config.yaml
n_layer: 13
n_head: 2
norm_place: "post"
norm_eps: 1e-05
attn_scale: 0.177
init_std_o: 0.0122
batch_tokens: 8192
seq_len: 512
dataset: "wikipedia_en"
Each number is 500 + 40 x the weight over its row's rms, rounded and kept within 0 to 999. Layers, rows and columns count from 0. Numbers have three digits each. The size before them is the row's rms in percent of the matrix's.

# q: layer 6 attention query, 64x64, rms 0.119, rows 0-63, columns 0-63
# k: layer 6 attention key, 64x64, rms 0.118, rows 0-63, columns 0-63
# v: layer 6 attention value, 64x64, rms 0.128, rows 0-35, columns 0-63
# o: layer 6 attention output (transposed), 64x64, rms 0.0983, rows 0-35, columns 0-63
q0 172:489572442489466436524482518493547526496530471539477502446484605500501492512496520531419507451517510459491494482549459571434557598471476475492533520465481499481479518449498428556504447563448511
k0 151:511550473512505438494471506504531495547531514486417476524520535534469599510535522507471525522422486565501432482495523507546534511436468487482558467457553460488405543561485441428457526479540519
q1 132:478527437564501506454490522429453524464521496539561505537524446524537519500452422497504514527559515551578527482428486468511499460500516412449567568546490481462468511536468550456495529478502566
k1 140:494474492590402534475531546467444528506436510508534481516554523447540477545479450453594479488488524481432467486549523472570451545516489498464522454560480537479552507537517554493449495449492512
q2 116:501431474449519478566499453489491540485473519508458524520506520575453589427455522522511463542406528511496490422574465423485485422531507555541515479549504509520489488526551524485529503531535458
k2 119:498526540448573477560477464420595524480515463443480488508455516484487530516495483462518392507457530494567511510536498485418445500469503493594513442510521530527464468519555506526509472482434497
q3 131:460490421493515463503541507484511496480466587531475473465515584524539478504551520522437411455549480592486435558504518473517531495475456473456527534527531450470513496530463505417461521519511574
k3 126:549454500580448503521486386483499485527579576512522486526595556506528524524508443491462514488477526555492475524542486405468434478512451488495511501506478467520543498548461477500459511526464440
q4 135:607532462517450540417495528522518571572565564493481497494506566435471526475478521470473477498545483501492568520501489435411522510444524495547484494466494464473471491447467536518498427529525502
k4 142:499504430482452592544490456516460518549485510521434487545542521482566503476483409534427398556518549506494532463505468512529454468505487503515486550545498500498444423536519566464505483503540525
q5 149:487509520459500460442479544478492510515580518539518483470463457474562487514506396565547498467547507489541532488565424530447566498472497517562520457480564485514542484420484477497518411512460467
k5 165:524436457400560449454527504570464484535433498411553499494501510533499514543494484471486463499501557512492487457518454492555442510424510542541563494440482566487512536566514499484524542524547518
q6 140:537455514470489583524402499519489483576483501478452445475446479493463506568551483569501490454507551503543459544487465472565486517538486484471553601495485502443468481509492531473569491459564502
k6 154:519495498442491562521384459467418539462517480536520445541428444459524499500530532493534566468549520444522491541486564493455558515512488518517509545448535499460494523518483520539541499461588460
q7 109:521533504524500555517492487499542503433524535515526471571498465478482528522412487525530521459463434490438489532491458474440584482486466474515576449545480541494528527518571367528500464538501494
k7 121:545475431515495535523543522441574558461481539473460489532484538520516467544509466545492475510485508495556516540541451519496577449419495541460581481464450487437526511516456402537547467464488500
q8 151:499568421496518516492558521524493560520527494481536459443494543539563458466560464496531552410553461436521489452487539446503540511472465513510422585486491562488469530458442518522508482482548510
k8 151:483459426476507515537502493536536475531528494444543486461542487563499508461540450517503547499421417522573486488564516454560456505577455551501440519482483539524490507470521502494464432414523553
q9 120:510503555526423512536540579498546506460463530502536500431444547445509520484465514472435481481482484500529463559484393468523521508509462551429499463518433509477531581528545548430498471516492499
k9 133:477517518499477485510527522440450578488509527520560535427525575514505496521484485543407502478426547486529566516467509519455479453494495479433546516536509497412477504456514600523484492546535435
q10 149:506568461458468457498530522460494525539545495545502545536504499448506474562505417514480554551432495398468503535464504547442471513541532419501516456578492535528473491489552493549472488529471429
k10 130:518483504480442434517542460537531518477481497525503461449475432448448560560481543533514580429444507487444482512512500523562510561497576466543541508489443553523474439549499538484496476462483572
q11 132:516446465488440477498518542499500550534465535458524514481413537547448519514489520524468548527462533462511470476539475478575538515452495531489557549406474547577534519442455511487462559453564452
k11 141:495458481495531500494550517446501506538541505574552469493436464501444519475392537540470524491486454526563488438525477600527486426517509507600512512501473517483485477512496565425481523466526458
q12 119:482530456517539544455464439504486551412501500500515524526564407573498506457573508489428453416517497499504480549534534488544461482483528502547509596427469512537543468514539487496531513482479504
k12 124:513471460567482494496483485514486410495499528437456594547491506524491447453539559507541499533521445461536505459617542457485546498500530454509471546418519519589512518504462476516484452511511496
q13 098:452477448503514543541601546445525526543581543523504509440524576433504497468461486546550550470495441609487458482537500477522489499574424480470494499461499519484473523483487452474491481515504511
k13 111:541500517441482529520562483500516553517496523460497502475584402505423567542469483516475486499468448542541536574558476455516455437521589506465554413490508501497485486462498442511512468496521517
q14 114:479484516511491503462507453435489504539511510522459509469504504533563479486500505482525500454497597476492438484464438527423478431546463414501490555590496523572436477533594501514437476523514519
k14 133:540523485503473468540459441428531552505448499484566442449542506406534492487479569437442570515563517473523442541524557460462473532485455503492508502480536555574477481494524455551520508482520525
q15 132:485497469475457457474533516524624501500477514539472524478487423515510529526475512576512493495518574500400533507476394531577488523539504507488519523490496441495437515425473502494518487497570541
k15 127:514535512493424545448501556502553504488507404489601550532461533424483553542499532509529479475560504506488534478468465422525530483548479475506519519461515438526487484438429536443545492493526454
q16 183:532549465497467457461509492527588519530582545506471551523464533478451391500493474496465524490485511416441524565492459534459540546519517513529487469521502526497449501408505487518502412559503489
k16 126:506531482477464528468495520526499512484558478533488456537447577467422456416525464578465504482518511543488435515543478437526524546568531508502513508425485515547491462464477508431573567530557477
q17 123:547551481545518475496610508450503543492518528506505543474477483463531465443499539435497495450539488436569482534454482554475493448508484465435504507603513523575543504477531441539498460529451467
k17 128:514483489583485454545523474513508566466497534530542433404558543501413524517452482486432502534520479431605485514573488504509479534473472498450482486468551555471525543450516477495508467515491502
q18 113:500512466494509501507494474503534505515576560501562494468481453465501451517520456521488572475560463508417586507523573536465482493567453438515454552524501521465464478495565510452454483485439408
k18 125:481567480432497505569568532511461478499475488453476472504549536488495465541529556529479521438542441506426532496593559446485532453575515506455524479506475524516505451497469496490502577485429439
q19 112:413447470524466543496503506509543585535558519496527488526481553453487480458541436458560477513533549502503503535462491529456529590454506473451539507522559488437479515421454456430486469540502523
k19 123:451463527491439535450560445523425487458476513511516496576595539567474524463529470520492448489478539491524406577479488505489503517534463494488515452488475554516571442512495509420493549511506529
q20 133:522468513561531542464478501464467500440525496476521538560478476475544519494553514450540445414478488521467479548456560497473502502452462465482506415468519442492493485602498499544459596537469562
k20 134:549498425579459519443545476488504478460463545506526568515566423483610511458449487539418508592459556487489482522493536513446530517530489478448508510465513474472518508485513459545477523475497482
q21 129:596513456506496530514544550598518478532545472441510533491457459524547445555494561491462468506473502440476518525512486503506535460474539452533438491529414427479519504426524550501499501428531514
k21 147:559526549467454553507449525486467474539502518539524559469430519508548474587433420572489537530550513473511490509533519436484504506505508488544430577507422451463439535473531523468471519499497488
q22 131:517551506573509477473491560481584490557548505416396548475455520439539484456546509463475532538547469537479420489490459491513504495573500515518542489469496514490505485450552521473510406529505501
k22 135:528567547473494531463501547503473533554486478465479486432504499432477560456491442492472516549619472549469502530521468532470438491530525537521523501432532543454559482476451577517488442548524469
q23 122:554478501472493494469544515477503449470419533491473585463518432496544542474455535519488446501528469507503546486399514523529564413552495502548552473550507504571508459568497499525527474470433481
k23 126:544501460535547491501498499539502547430490514434494549492449566406517478550443478485390493493530507518501587483499507483517500514454468530513490485538554515504557554440456560448508430457485479
q24 148:473572490501453475470446481515538543499559508538492516484479479469513429510483485521492481515512442463492545570517535518426475469406554567517460493554561534475482577406520492555426510511508499
k24 139:476520453536589467484554439494555464470447447533466487457506540558532513484561457548501442458524488474469486522495496427582458492503512506504481593481426492491461486557444503538520533553528478
q25 141:469432495460558527530478480504464481508464469480519528484520446524486533533471459427450458500508489541524538502472624500514444485478494492522622500496538507497500447597539557515487529442452496
k25 131:540490469475543471478499465568485458521487479489479541586440444500531500525495493527427547486512493464421496516482571491548526466507478442525505433528546567536506491568495554520537525553410434
q26 150:440550446546476465513487599515551477565567486522509482502492525480528514482510427505458554444543471419482443531491447564407537539485513455503483500495493530547508538510497434524516504564479475
k26 141:461465509558440465563524546534518503487435543386464507516523475509552545487552493517446577465423497533493427525497483494508455456465526560494517503431491479477488531509532496447523542488541568
q27 140:555509498515521421529434460477559615475422541522487508501421502471509492531509439571486482503556517468510557536539472524447483478500544468452485481508562491428516493497510526551479479438449505
k27 153:517531426505563451569510488463467490520528422567512537486528511531479488562492475453516451464476522460426495492523493528480511545559457489455555525482541500509477489576394555507523569443514501
q28 112:509481427485528532503498444453479511503444630450461606501461507523453448494501524445536542563526477470492507541485490489474515506461456503508429431571559483517526526509475504505486533561489517
k28 132:531558427463495512512508452499545522504538503545499467533489468508449543430424449446520475476504506528472472544509508519425470511530471478494455568577445496432597552470521500443578482513506499
q29 133:474544521483448503568496469477458519555563503514476467478528492426560425514518483510500483544413553439441505522457470553441507540530525458500526515530481421576521457534426500532510498561500501
k29 140:412465537527466464539475418466524562484513500485484481504485431537535534535461606486516555488482605448487493453494485465513532554465501496541509538439468534519508454480519532437462479545528538
q30 139:488528509490448590463468478467512456536592475511550478472560519523456474500426548466442506486478531439469554509514472547464492466522557531483506430480530415541455555516499495559549472548476473
k30 144:466529458483425485496447518496562506504434519519461464584498561538516490539518554438475491482496514465522510517462560466556519422482549480505495501496469456558392518435569565508530513522514476
q31 135:457495499506498454534466452509489463457433506507469495513620427531604552545530493469498497483502583493433528563478438471525525477520521488553547498455534438451522464518521514515534553482478494
k31 146:510497527529445413481464503489533469493569433501506612609498469495560491519495469404515529510544530498458576519512494462501549466475476532472499516455494550506532495551451487438508491488455486
v0 070:500460462497443441469536495468515560491492494521421570532640547539456455511522437530543452555557494555544518501447524539471515506485527513454450473517506461496516485512487498494443519440542491
o0 071:541480459507442440554565566514480526458454491503478453563572496504457531508492555493507457508570469500471528493432525463465566461458465523504476493534430482497520417456558522562518497492565540
v1 069:445497485501524450467509499605481497523483529591489477434480526434515542474569462477471442451531527520468514480548438557451494525495489552455508518535539457548564483589458512460467478474485522
o1 086:449486555426507497499466518494523461559536504511596454491525441486495577445485490483455481509432485503525474497495437540479535521582480514500521530549465529501494573529456499538518375544497480
v2 081:547498450512466477521486490496436557467538554486533519536526471525495444539413415558477529564493510500445476459535452477529478462422537513521545520509483488392508530514481493546540585515513469
o2 084:574564469525453463484501508446457507479533484489496486591531555539519525530424514490528537484431520472541413508496541442528505491445418497481533527523493546443507560489548459480460507546533435
v3 070:509517454434508535469506504517510511528460494547521494476517493460424490544498498496479545420437485488444490531472597463539580510448515558573557466543465450545556429516480485500504557540533541
o3 079:511471489474539560465498469482470525460515549545530409512450557489490480466529460502502506492436453443479467493519520443481553464470575466461531505500520434548469530523544462536547589607517497
v4 081:494410541470484462470542569545475452525466462480433517536483567561559503479550521499535505422488510451434549514459490462524486447598512469524509503481439474525448525526475496529527504529444456
o4 083:483511542512443506440488492512450487545527479506541453522527527462455449515491428454493550399525515552481521567530513549560543540550539502511484483519373478558506447476548550481486478485472493
v5 073:400541454559563485472505565516412496486431509512445461565516483489487527473498524481547523530511520481473523508509548477456539567488507532541499508516484435403436489456466581462521482507479514
o5 078:421531485505455521531418527498429455461534535440461476563473482500417489490472498498553513551520511523480499538484532454506463554532514425508522499473543528503488575536568518512480536594429503
v6 083:493469438472475485464521507506482571489513433537499584517523519477477506517444578565484490502592576496468551439512498538474494502429518523507452503467573515399526497483477438504446542509493502
o6 082:512491445531418496498468537430532572512525538525507490583558473509415473551465544561491484542552533486537460476482424521491530478529493508519454483490540456495503484482566403531474502446461527
v7 076:517532460483539504493519519468457583469483489468436541547467523536607480466431420591521542499512555559445460556538500498474512444494506476534520513485503519549468481518521487549467514485413508
o7 080:489478486517508463576481492482505482449501459480501527567498489505507396552446469524466556495453464538577475538499477497516524473534473553576524572416453472439501513546588471497545467504463514
v8 079:481493504469521484540624493547534445436512468529438449481508468433548495495466548537480460438421498488487490529523464546493545444458479457519517516491580486470469501518479572498496591528505514
o8 085:469501539567473500495520454472522537579529527524535456473537520441528494416447454562445489496441495489508505501516460533581496480475538487585495505383526485455541528497500531528535465540474440
v9 071:517412438515493458496523457524454494532439473442527498515459609554528536525530462517536508513503518512485540578510562413482522494471539553493432436498477505495539474530442486530559516519488446
o9 074:534450475505482489467487487484524455472489498420422475461555547501477481562477426426531483563512578538559519487506529574483527513524505528481500496513380489554479557476548525444544508497520490
v10 071:564518469459505521450476513553478569417535464491499511473437550528469488495476457530543432465463484584446494529455498509514585431496551507499535470536522499518580445525440535459482457472520507
o10 068:609517485486508498515511478518495492466578471438550426458438503562440448550458458532560457538526422498528481482489467502549533492571507510517498502486475532459581466540464466520540474520512455
v11 080:522531547514550482471513437471494521450458566483489502532458476521473483532553523518447509556590530469497494569534569504443473529499496543514519502488459463471425549444450591467528420475530527
o11 090:532518499507423470511514479547478502426510537493466449501540456570461489458553524489583557495516461481486456504556476462437457512507517463540494566490510567513521531446583568458407506490486511
v12 079:459388517495541508544526521446453525489482564539475491523504478529469476472449434520503521493544554500502535473541515423508492544436547471452458463564471522566506547467467574462498452546558473
o12 082:517496525480477484527477570407506425555454481511529598459559464525424437484500480507575510540567513441456533487468538485482501457461517529556520529528419507539513480527442515477486515518518489
v13 081:604497537513526514561498456480539505535496519566514504487505492561512534460506427467492505530487531535423465482527521496515546562472505514496520459496424442595470448536485464503424441441520442
o13 075:556492590480523551607524487518578458464513495570515481516538423547516529564466465525513554507453448476510487482501501489479507473496415456438535513482426486533447512526524472475450487482477530
v14 067:552540506513497555502486560481414539500502498532501477467449523500518518461496449459543436480488517470526489438472438487537595534572522524549489489539516514437507500470506465462566373501499458
o14 070:480501499482527533466504512560446522492557498401541487464438500515442449505503462525551531500535481465512540515459466515582525581567418453449542453515566557492500517518495465503431458521535501
v15 076:461576475522481521459470483533469469455517589484480490493546497549532439516522446463469480500529526486458489489493460557513428528457501588471536439404576469479497537462520491541475525555513567
o15 095:470560492527509454432503501530504518496527443522490478584562506547528579434490440515513615487452436477492470485518473453399488487506507524444505534521533531479543499514580475491493498533486461
v16 076:540424553576414544546507457524521562504478526462501560490450503590518520445492539451417506547589501505497489508460489446482476530504478513506460522495495488509441560441473493548472538502483488
o16 077:569518536477473518557477474518513529502466481494505511547442445569504540462509508545556562488492527437568529497496482524460496469486392495469454577429450479587495520488503506527444524436462513
v17 063:560520504565561445492523520477471456448517450508513466494458538479482482530554585455553470459467457552566505559409485397478500488490559508465511497520518523522532436561467486512529532521534506
o17 078:474529515464525496475500496471512524504467496496493504480505532560507465510443457536488397575495560564498490406504521590529464458558534530432535495552478504507511426500449583488539449528491451
v18 086:483520512549468510511545493426465434514590558491484531553557511476504438453568458457550459509534502480551470477501484545468555468591506555519466480457560538455454475488441485483459513501474546
o18 090:452540465495512434457591454544497524471454492511486504504475479462399565522528523494495471537475475539506581535493531434524526555516505513499440405535521554500521475555512517504427487450494556
v19 074:503502538565543518521511457508514417469463497477485553545516514560470538488411468494514476441535564559456516415510607477539515498558522552503431524488533512470475473463456537457463488474491526
o19 088:511597529507457587462460519456502406463512506526546514514488499522437541486477463483521502521554524531517484469496529434524562443484527498471518497437489540515515501504561455534454514453402576
v20 069:547507533478554590472540493495503551454501507479577468532478507463480462477490543513440461503455542437505463480438486529519519512489455511440471552457579472535532383445536485498503529512527566
o20 079:554482511546513500486521517469573614485478461479504508516489436533463439409495470461460468536453487491477442433478469537471488571500557549477489489513599466541473497521496478501550548490554506
v21 073:470538544430485498461479447540432517533463525515555529472530455507452509508415523549532433467496524423500530510501417531510482521529494497608479557551589548482460527475508507521499468492522529
o21 068:468511507495496454414463529481438572399591525469548528507510521456550522452505489580547500420549514439471501485467459472521534515530497453540498513450534554518541523500452489458513541502481537
v22 084:447526437540494509547510462509492503432455544499508512444433519386529432483520491488482550503483512531568535558445487526529507558486455512501536450485538528425539570533538436490509539493547491
o22 094:464554417458494508493503535540451559550459493560507489470443477516506536514527421513480528544442527467528557528449445511490506413461483507577567468546500546444478553476516525499570494483491456
v23 073:462526480557516512449533459477495541462579535503531488484549578529462462491477501513604540448479519492473494499562527499494553520434522408544533454517487449550496446522551472548453490440537519
o23 081:522536529409523484479551543377469514496505527567489481501520474567504507527450467550480507502475433583471540445504586509522489466531476443532491497531487433468463458484474531505570494503523532
v24 089:476401474496464525487512448526513499481446523547496472493463481509527520483515527503539501553442501441387499479481474486525493530509485518566516547487558463518479572534588490481472537626511457
o24 082:458535482527437566499484523437543525516572505476496476532499485512556596499494410530515505479454482461501552508463504542475479549467528462552533508515416521544486511517488415422543474560463467
v25 074:528455441408472473514505541546490456510540502530525491494458529511514484507526508481477471467486446506469546502502546497549490480472556470448557434506477442529537468509616461547543538589512589
o25 081:476419507476525489420448524489562517595544538529452528477476461503449464529475483513444484502467496471490550486513530474506472554461563539458552490503533452449602434510517476543514523501563457
v26 085:427537538458526459433541502464506463532522493479547522478533512464535446546485462541497479450466554537560466556534498589450486463578511506461458484428531541466566494546514446510479478543445486
o26 089:466458491475487407411509543510544496529417479552542488468512480469558498533543507503439460564509481556522490531513487521520550508505548580565466494530537458490434469491486498539482398473527524
v27 076:503495406500505493477483503436503569484521420526403511512582510478462512534529500489482534524516492518517509502510478512447460500467568527534468515513489464562551490506525481540458559631427501
o27 075:408447510506533533579491524415512529489486524478442442594499538511480489523540507562523485537495488465500490504565490587436515435481483507481467551480502439506525448514495459519514434568504529
v28 073:517515479477468503472505523559511626462513508533535491532514458543485470530588445446538548468563462505499532519531460482497540498517528435521496521459456579432554422509507460485489492476428523
o28 082:534485503422528490523453517539401518513420408521519469531531556502468466512492603460519444478473489503490455520517533514516566538580455484524510528561524459455549477495515535447493489449509487
v29 097:470534451529501571534506492519464497471381513449452435505430523455443497520507520477554486530488544454483483489429530440533469509542530495508432503467539465545553530538537477463533574513527556
o29 099:472553450490475566491491482505412522470516442493497519511484547435481516487505413420438530552542516486435534502484533517491469484433581556509518460523518511501524522536476515462593514561469550
v30 078:490434433522531450502500464552493519589548498518507494459492477471483547506429577496482513546535558470469510520537484537480499501377518549515553493430436534488538531467428505496494489551509454
o30 080:499522497546541430521504471482479512530578551492489460511564428487482530543478526559522566534473505475552445571527517538418510482446526466500428467481474539548500518490480412412472520514474480
v31 082:517581469566501514470503534563495544526535484469471580516555543457547461533529453476537466506439472507387522440481525543545525433479435510471520477505484505478479478492516597530492478530541492
o31 090:496553552565481530523473491482486492515502563477528454479461509550469527525454486500544500496445451520543521515481536390502516530545495501473460469468492503481455456480619487546567382529512508
q32 049:490409586503554549472511487494442529530511487426549534544531515495558532525493511456526507508473489512553526426536527579477452479493531546546538392469504507508517451543506532521448490463539456
k32 029:573537452528546456470521518545558490458470524550465450453491430470504502505523433424471488520532497415512419499519496532442515516456536482532497452562504457523565507523571503434472550469507496
q33 045:500419531529549542470529461499460531454470528432535488567538464506564492549494488419521502496530472465574512483538514540456458460485513514565497418463520552507511470522591510537459556481553480
k33 034:515437501464500423484564516530526535471491588516466425508461524468587448506440485455446498571566495454455512458530484527433481550478484496456512536453450535483539478488538464536517500558508478
q34 044:515434546458509545474512508520450535502485487446541483560523497480498554530505532437548506484495482505556496470524501495474443427499520538561538387430520525500487439550542528491456587475581497
k34 023:545452490466522505501500454565519535486390510521539461497515475472467503564472514486516487512517531501542523509501500509465462519444545526542486434474549610473596501558594476550502541455524481
q35 042:499423552486518543443508489471427488475479506476548544571496447484562515493492522428524461515522467461545516472485520508445461406485503476547502414519504541519550490504596505555444490494481439
k35 037:514499410495566480484516489525571479425464487516476511431533513497473493589411479487481492451530577426415507501527494538463485519518512534450508511500464519463494482481431512527497525542412526
q36 058:454461522455525522494513513514477507531495472454536478547509557502432563525527535505516510491461470541560455469527472464498452489513530543535533417406509506507465430555518519407472539449603509
k36 049:499429556473526492441513493489453508483498490521512513581546458445559528525509523413517493511498506472567522512483537537463463438440528541549534376492510561484540471532550511511475546477550459
q37 046:529561443539511447528518509521560484480475516583444526450489496513493439490494511510497503496497517473462553556490541475508546566512471463448464585594510517480533543467470475550543471531385516
k37 036:489547494501432476521471511490529468544498494566494508423478504516470516499448461604486520512512518535506485546497486460569531505526500471420480621510489503497470574471434480524572450522490574
q38 044:469429555503580529471503470470423521445479504431539532540520493492553540510495506405530490540511497495547485450516519495464435449478498501545505393478492509528539481540573516502434464467499446
k38 030:468601486513516487462511527501556482448519549506475545501463487497572470538483461505479466499555508396427505522466495559515545542497507472480511533514505500428421529417522530536480546590486516
q39 063:498570435478457442544481524522571460528513496547458499437464560522442489479500481598468496497467524538437461561491470447544527538521480489424484583513475453517496500475425480467515475507475543
k39 036:527449547494465539475475485458452514558538496520576520492498419602497557488516517447602513502433455550537479511444555467496487438469528518539536447468501517504491529533523473502489433475498447
q40 030:481435554487560556469477494473453444511528470461563552548509460457508471521491506397534458518480468461528508473476574542477460484505534534508545418485556566486505491547484498552444490474447443
k40 034:518521496531516503485467510518537492477501514500466521480501452454587459523488521507439525559491547407532546426490485590482524536444518501519481554540485521460595490421540513551588519535517537
q41 032:492500557439519534537513514486461546571523482482539534538501523518504571510518501548578507527493502552539498491497490536532447422506502534562544442433534474468440451533457533461487491480630503
k41 041:492454548514541570487495472470460507430533546459574470564528418496550477474499489421515505511503472436589520473509514552491519489530500467534504442528460526511491454527617526527459479483524462
q42 037:515435571497486517516487498526460537513493518438546483554568471520513572537527531427532508490498484520560518484489544490460460436489520522563511381449504530508488449534552518498464582507573481
k42 035:546440548456540500432537513518448491464501468502571486559533422479520535537458475443522546515535459469519532467515454571427515489515493492592499513465489585481533449518542515564484501526506550
q43 047:467437519439477516500469505518464497561476455487509499533501532492407552513532536515555496493458504554541457506505492424521422507501502542530518443438536478502496474565498495442451544403595509
k43 040:481452522529527520451491481487458518508448500471520521561559474535522542510508499405521442524466516484569543453462605521479470403501517529561534420484484542502551486464554482529459520449477473
q44 047:459462515470491534481511515541466535561511463445523481501509577490466571511549521497512475495448498534543432444500467515537430501498540534542548477421509475488466453508487545416485521480632482
k44 044:556452539458512527485483488496444548446436470490512477539512439530496553512511545440490558500485444464530519512496576477449442413504547512548505387471508494565546528550531494496504538479539464
q45 039:458415544479511503512511513533451530502496491454525486544538503510509585527515515476540523538469484537579482464515490514499444440479512518582526416395475468489463452560521529479473509470593459
k45 034:434441601509521523467539457372460507493478529439507436534539463475514493501499486463569502530573483460577483523524484549485497524530487460562485496534533556498499505468557486526447473509521498
q46 058:494577447479454459560474547520561451530510465569459530434465542533433473492529510595484490508510510522443477527471468442556524536517478476431503603530496458509515533464447492490520486515466531
k46 033:468475492499495519568456489488522441496447491492524517498485559531441512528575633509553484513490466592532479539482569440555512512509496539509530510498554439522559555557498496461458522464500470
q47 056:485456564495519553479509492495434545486531510420533453544534530488539577486512508439514504498496488524555453457524495559488453445501535547543542414409499482524460475526537543459493533484594485
k47 037:562420524490531563433535510488471519500498530441525484573516424478531519523468488449482543455557465462542531439531487510441479489479512540582462438437525514502465474524574489514437499508504440
q48 048:504558461514461443539491513506585483484529504587440503427462525493470426478514479565459485500519510472439498558503500502548551547502497488423472581508514474490497572469436475505554492523436533
k48 027:467525432452444524520485489467475501577522442423530484477419508457480477502474618573518519515510527535579506479473531486494510456483483489498487553466557403486521494470537469466496527510484561
q49 038:544558469543521429465538452534537516455474504535465497464493495468525435492453489529448496465542497463475542546523523545469565579489506485464443567578526506463560570461499480521566536517450547
k49 042:481567442496444478547488559514540508547516502579478482463520568509447461472544524588491492414481541573466492504495470454547514520535483488459492549509464464550470483540403472480502467516474556
q50 032:537524542562541435515595486579529474477457513520454531494529566479485442538464549456455521514512484437522517500543547479476504629520496524436460496499492555509536531536511475510527498538447520
k50 040:453567404456486497513460533532529463542490436552519551468493542478403518521498519577521529479480524585477463546484453471543511510471491493483548535508451447491515502497440448432519511500534569
q51 045:474575444558473482525508493500541501522500494509443507432491599470454440487478489560435486466502528514516483474527462506535520625530487504422484588500500471465482522441449470477527459478487533
k51 034:500460500457512474506457483488489523512546503526462522509550535546531513452525439527502502502510425611526514515478506467530450442494489507526521416528572391481503518543411492483470521447584504
q52 062:521550475524491484506481496473547459502501524563490527484461441508496419484459510560478468509512512470456534538462515516500562538508486463436453603589516498498524534453469470568524428505392523
k52 036:496505460539488468529498538519569477487468540513387485438516517474476454485505477564470497512422565520463498479466512506519472577496447509425486604531527479473564539436451501475558497480479489
q53 041:497498547510576538472489486466432492482544503456526506609539473494570503506492504440524472508521486456549513429503514595492475490473491494559538449521525564442477486476557560562476437482506449
k53 034:509479461548424437509548526537575477449519559552406472443509471448556419544487507500446472501512465487458525460546472497501511581534522475473475531475498516481468511491512440489519582534459528
q54 035:493594489540493463539519500513551486462543520535483556487485547538522402469465485565473510485500520504459507544526484565512545569516476487433482607554493502525518582475467469514544457536445515
k54 029:434551500510446515496529492457552480566560518562509462459532541509468470494519451554552514489476461524540494537516443478505546499522473474478482575502428353511506471535425521490494482509509456
q55 042:473431568485536545446467469432422497510522528444540479547545436523584482478494474476543464496437468515519509466496494539510472405500487523586490443459518501475481487510519526541446465494550445
k55 041:552490520534495459421543522509489514446501556448482508543531449468504458482495489387491512531560478424549505500561529578445484518498498518481540484543468518479502487447607563543509509463518474
q56 072:536497505552524501460521451497480503465484537532519528481514419480564400508463496462510466497499494461499559532497553564464531520474475461488454512607547510478558539482514484603523462497408486
k56 071:504583455529481438533521513491576501500492505575444464430462547511465480486507440581436520481538520487453511541528512491526561562508504496408471578496470483497501496443449471492543490529472555
q57 053:453498537458507552520493505508447523506537480436569485547492551477464577494525538482515525513453495541541445467493479476489437482495500522525563451395474484537464462554549517410471517486597488
k57 045:479451548519538565447481472469467495497502471467519529580529478512506510532485487454556513495444468476536553496476476513508458442480566552568482374496504519479512461557480571495407522471502452
q58 026:499519493529493486521533500524542453470457483576467618478471539497487395511493538526521458510482529458481523500473498526499507579510462442466444501573493485518569499471480463568497421482416501
k58 028:488520446478524467525522451452515520513510523586496427462517473502482481533466407568462482499530479498488514543507523539488594500507517456464508598591515444471521490389498502503523534533485511
q59 022:512484495489498485449547522495500553433477509509476436480546493462535558492474482426465567450528475476430449464572498522489497525510565492530525517409435503544432540491570500464556558539542493
k59 029:466501513494494579494487509562456536576506458478519565526483619481393521519490527559443472477504540549521517531502412437538487488499493522484515546498508420544504498509499494440502499516560508
q60 041:551525512534591492489547494534514494479456534531513520503487447498555432502454533487491492497470543433466545497504554531465551528503503473507442520567476532507569509471551506603506465552386471
k60 049:505561436457449456503522535555557533498472461586446513438468500517436506496506504572493508484544485457418464531478463444497511538461516484436489590530514500501538544479494498442575547523521520
q61 036:518469582476437534432466503404445493479560537488552505519497438539607473406498463490554481513520467514538477488495478519481498402489475483534490478471563499507492513496534498524441513475512456
k61 044:526480518531498550451510440519484485453470565415534512527530439463508429530495477450511478479570530402498532466537503600456509495505475507523525456502508521457475482433528591569498473503493474
q62 055:479470544471505540505500527506456503534543495448546480543526566488490602512526478490521523520483496548554447469535508506499461462492536544531569424382480490522464458533498528439474537481604482
k62 049:477442546510558561462504471478433510491506506429570521540517449501526511528478493426558487496463482471567501447497445529456477496482525547575493392488507540529537445534574515504434488495524507
q63 041:498436554508511559418468443496434509479520510457544495545508417467551463527485516406519481474481474480516572501479540580475474457493473493553496413529549522500548479511552506560464526480469510
k63 034:601496471536511459513570562516579498516482514508426427492475494482532493503472420493426507517524487449451548457545506549458553549431542502517481502515429518487506503462554494516508495469420507
v32 143:414481531411423533535436510435529485558487531474551477491441526539471539531523512569561466551513472583479487509489456473538458481508538529472519540450549486502530538482490481429512454499542486
o32 129:503538526529532510505484482493441503465538533422536467548558487456454513525498510503476495472438499538566443491499513527518429477516473474506537415436533511502464472539544527477487597426612506
v33 155:454549454537499438523528513564525445516460524453449514507511525522463519502467510488437467511518537455517509445535443492526509618523534501475491513515435510454396546485496519440515534555578532
o33 141:534500444506470486545512489554569517429509410582462480449460582447430485523550525499470530494508490540439450569514503447527517500491521536449509520474510469522503498525450437465540574506512536
v34 121:572445519516395520516508502478460506521564517474530563518407463523557510467414524482581507483485457504474467545486554455480510440491432470489570481533538502471480521555483502538520527489546477
o34 123:412506516501585534464478522440453512543506450573580498537558484456501481490568525456485484454545469520531551502509538563460485512467533558507466457502477507488566450474481482529445421492454507
v35 086:498473467540436553480448465474468525478518560528443501455527543536504555522590436563524447526518475556479498499487499436474500424516513528484502568535553480505486514505457500423434478537584513
o35 087:536524578502465501538526547437455547533535472467563498527453444457450498439526573504535534474482492552542421491444509503543507438449475496557507494435478425553486523546528484522534498449488533